{
  "num_hidden_layers": 12,
  "num_attention_heads": 12,
  "num_key_value_heads": 12,
  "intermediate_size": 6144,
  "hidden_act": "tanh_gelu",
  "norm_place": "pre",
  "qk_norm": false,
  "bias": "all",
  "init_std_o": 0.00461,
  "optimizer": "soap_variant",
  "beta2": 0.95,
  "lr_head": 0.00486,
  "schedule": "wsd",
  "decay_fraction": 0.781,
  "doc_mask": true
}
Each number is 128 + 32 x the weight over its row's rms, rounded and kept within 0 to 255. Layers, rows and columns count from 0. Numbers have three digits each. The size before them is the row's rms in percent of the matrix's.

# layer 6 MLP up, 6144x1024, rms 0.0615, rows 5319-5361, columns 512-575
097:105081108128122171098198088147145187139141114139178192151107078120108125213123057103161162132148119151096078155107121158104168117166155125031070100129091137103082097145177113165098103122115122
099:093116076122125112168102116160083112152128073179110089159155129076154149188083112152181132071137117092116109123086126195124173134079104123119160150101123164133165097164095127156154150151138087
097:131187085112143153157076129143115039074104144120148165120101071149099125175156117085108146178122160069121135128081174159117121100130107151073054137115135103172133109128061101128132116110056089
093:160165140153121145158190143127105167163154133165132180179054136167123092204180079150140107162127139111051135153096148099143124166116132125129180076139133164111112121126163182124149138120083131
104:108118142121150156135067127098103198153115176116100164139131123153105154124144148156104126131128096149147099162143165101148126115133203149151156126096115122123138146032089178141144092145185097
106:150172115095201164163151167107167110091138084153102151115172138072136119135205118122174148101113159154091121143160135131156133198125151185128104179161139205128108131128129113159108188134151147
104:180101105177135120135132165117150106112152155168146119153103114152116154130080169157157137100149081097135139119178141165132121162121154147175188068143113101120116090158112149069099132133143180
096:162135138079106147129164102160108126082103124110088122167112141107144141135144190177159139101125177142131149065135115152138130111163164147106060172119163180111094184085079128062127186128128139
100:143171115133162128075109117126111105088171150146126150097162167114136133145163113134098155067090173104072121203077167142133145097116095126101141194062191172089056128161149095198162105128120138
099:172100068150206108078144168147138156129109118150115143110103132095093101079116162109120160130145121149089162166170202118134122126132091191074169084147139111123114150143107101136100146131135104
103:085100141132114128114174059114131141119098122094097084143096140167112124112160127160117108108059131105071112129155141097115104094179103114089058160149091111159126144123161163120180127146160119
099:110139140117154104165141124096097112120111190185130141084123128145165126110113151106154171121146163085128138130122145107096148118122098133130178172147133120157172178110119089155192141067184119
103:149111123132136094052131172146150128113202109140112146155084127133190151099117109095099144145110168180103163176103118184114076062089094119182117117079052126157097131156165127138174068166120141
100:106138155138118160098062075122107088080163093160212098175118155132146169074096131105127083180172117137131131118176189101143162112179113128149119119057162160194147111149135116051137149129183155
114:090162151136211127117119131101135091116115185118108104144106163087106086106180089169122107105093071106123097135150144155109151125162113112199153193167131113167137106131118142130113164149044156
097:154122160127131133137140132108159101149185129117143110168157138139110134125174125174113179135122135071101142106151130139126152136103075117151138166162147049096146139085171135157143133124125102
098:197171139130159192141129074096141105147124164169119149115119118100068095114139170112128128124099134167204194047175161136132082109147096156117117134160197130140150124171121065091108103114100151
105:134116111107110147144164116139109140098137181097153080122105157146139091158149122110209137139097092132107117097166121151171169131085133074088128187136146122158157170123095157135106158105182131
089:146129131137115110104097094131164169121089160173123092130103174145134131174193106136094127091156132197133112149131114080136170102134103140148097119083135132186065110148177154103132112097135137
104:138134127122133118123124117150145043190127154177139126096177093108107109151123148081120079127117115161165142139149110136102104053176181110070144146142163153126149115067125085147148179125106119
114:129139107119161126144168198072135117112137129118129170164168100086189176173105183190137182194100130157097148102119148154149101146131117148094146164138195120190136115094127115117131106070085143
099:108117149143136131153110141102120111146133160187143148083125168143101146081113170196156108122169142067131051108150181116129110173115140186168152134081124143139136082109161134080135161171170152
094:095126155088086097134143121114134114115137086152142098118064104145110138163111056136208138107166131131158123133155186193131147126172048087141145136151142112131151130147135137143110149146114171
099:112124118218095166115068112097120190107074154148118109133104165125141116104126143101147109083100131089112155154150150109144079133127118164151107135086114120142193145159128175152163108078188144
097:136128112132134154196150158168081178109186113170137096145090109072149132150132184067162143152198103132098123104132170122148152120129197147047101088172077099105128165154122126129131156110130136
113:162103165054188146125117156076126116111092136170131102135079069117104158162147176155156145128133129108171129140149204091190147150123148139130134068132212149096093123143178101111125108119130185
110:166128092130100197149179050113136118168134170183127162160068126128078096117100122161127112113155143129154206097130137092114098135181099173137097130116108098143177097176153112103162116176089125
105:105094155171165101090121171120035122169089116151114100141121091116160114113114127110154084070063185162103116142122125142096144109198129209113164133031133124132145105110120097124116111138202114
106:122125194127130069114074071132161134089067144168092102152114049087154099108144144123088193131088122126096091127075174116130128134120110173099120164122082177113184080157101085099176119139157155
096:089102095112085171097150109144151109143171055177103154123168118103067160159083127160123152167097136124112158146123140170169144151111136151180139143074096160193131140096099106130133065215184116
101:157132175120116138131137119116088105103145096132143122101143150128150155131140126143138099108171152104169153159073158132106125141083147154128112142161141070123150147097125141149159134124139150
105:169104149156102141120092158132079110110151124093092088144145175129195128074122124182123119163103142123103102145116146147151083117144126151099141081133100115157137125127124146114107149075083075
100:177111168117126159121162107125125125133135084151121116174072139090154124143137100107097136140154134118078152135112156171103142178123181143113106073085132183127116101203136097142095190087170109
111:169207116106083147159168166131163138075175096138164120119134106155097081095136166133172142146131149131166092069169111177158145161134122116161124072105117139139108130112153168131108137109121175
094:137097144148140143082115069071120119096110156129144086160141129134193112129162114174096137133209132115149144080133129116116124079118122137071143156142125130083152118109156112135090094056119128
102:119124096127124091139131141189174096080149062157159133091157116159109115204129192082118110152127072110153139142159100137168150109061145121117118172071101171153147099091146150113082137107121102
105:088167145151134164029146153117089099127062119098106135117104057161114172093155129063154128123080071136138106118109103100131094119137115138111111063173087137143121088093112158106108102070081097
126:074088103092147091162149154129121143086129123160168173161102125127139132154128128197138100135125109116139112167156151124118137133144097130145181122159134116138074157112145163073144143108206090
097:122117169096186154095167107168114095128080086081198077185095099116153125137146072126078076095112132152126046101160127156153154161179115172158108128164143172163126192213119175133134146108104173
102:133099155136117147153114116096170116133113068123204162137089114117153062115171134106123103120145127115100087122083137120138146126115088148138125155115179111152046151178084117158172104124143117
093:147156119164117056135130105091156084157142157082067111155187102118131138132125129187130155108135089124222150124155117112160102140107100091095120181119141149146155137170144151122182140113134114
104:086137102123132090112100162135211110176070166172153134168122099097129130117091136101129180091142189111133139191091149145112167199037115141123148031103123188101117185128130129065146154168156088
098:220148114111164091087119140117157162168090138164074112112122105139170064132123105117158159141176162108147136203112133120131078142127137150179133115122079165171140118118132135095141115098206133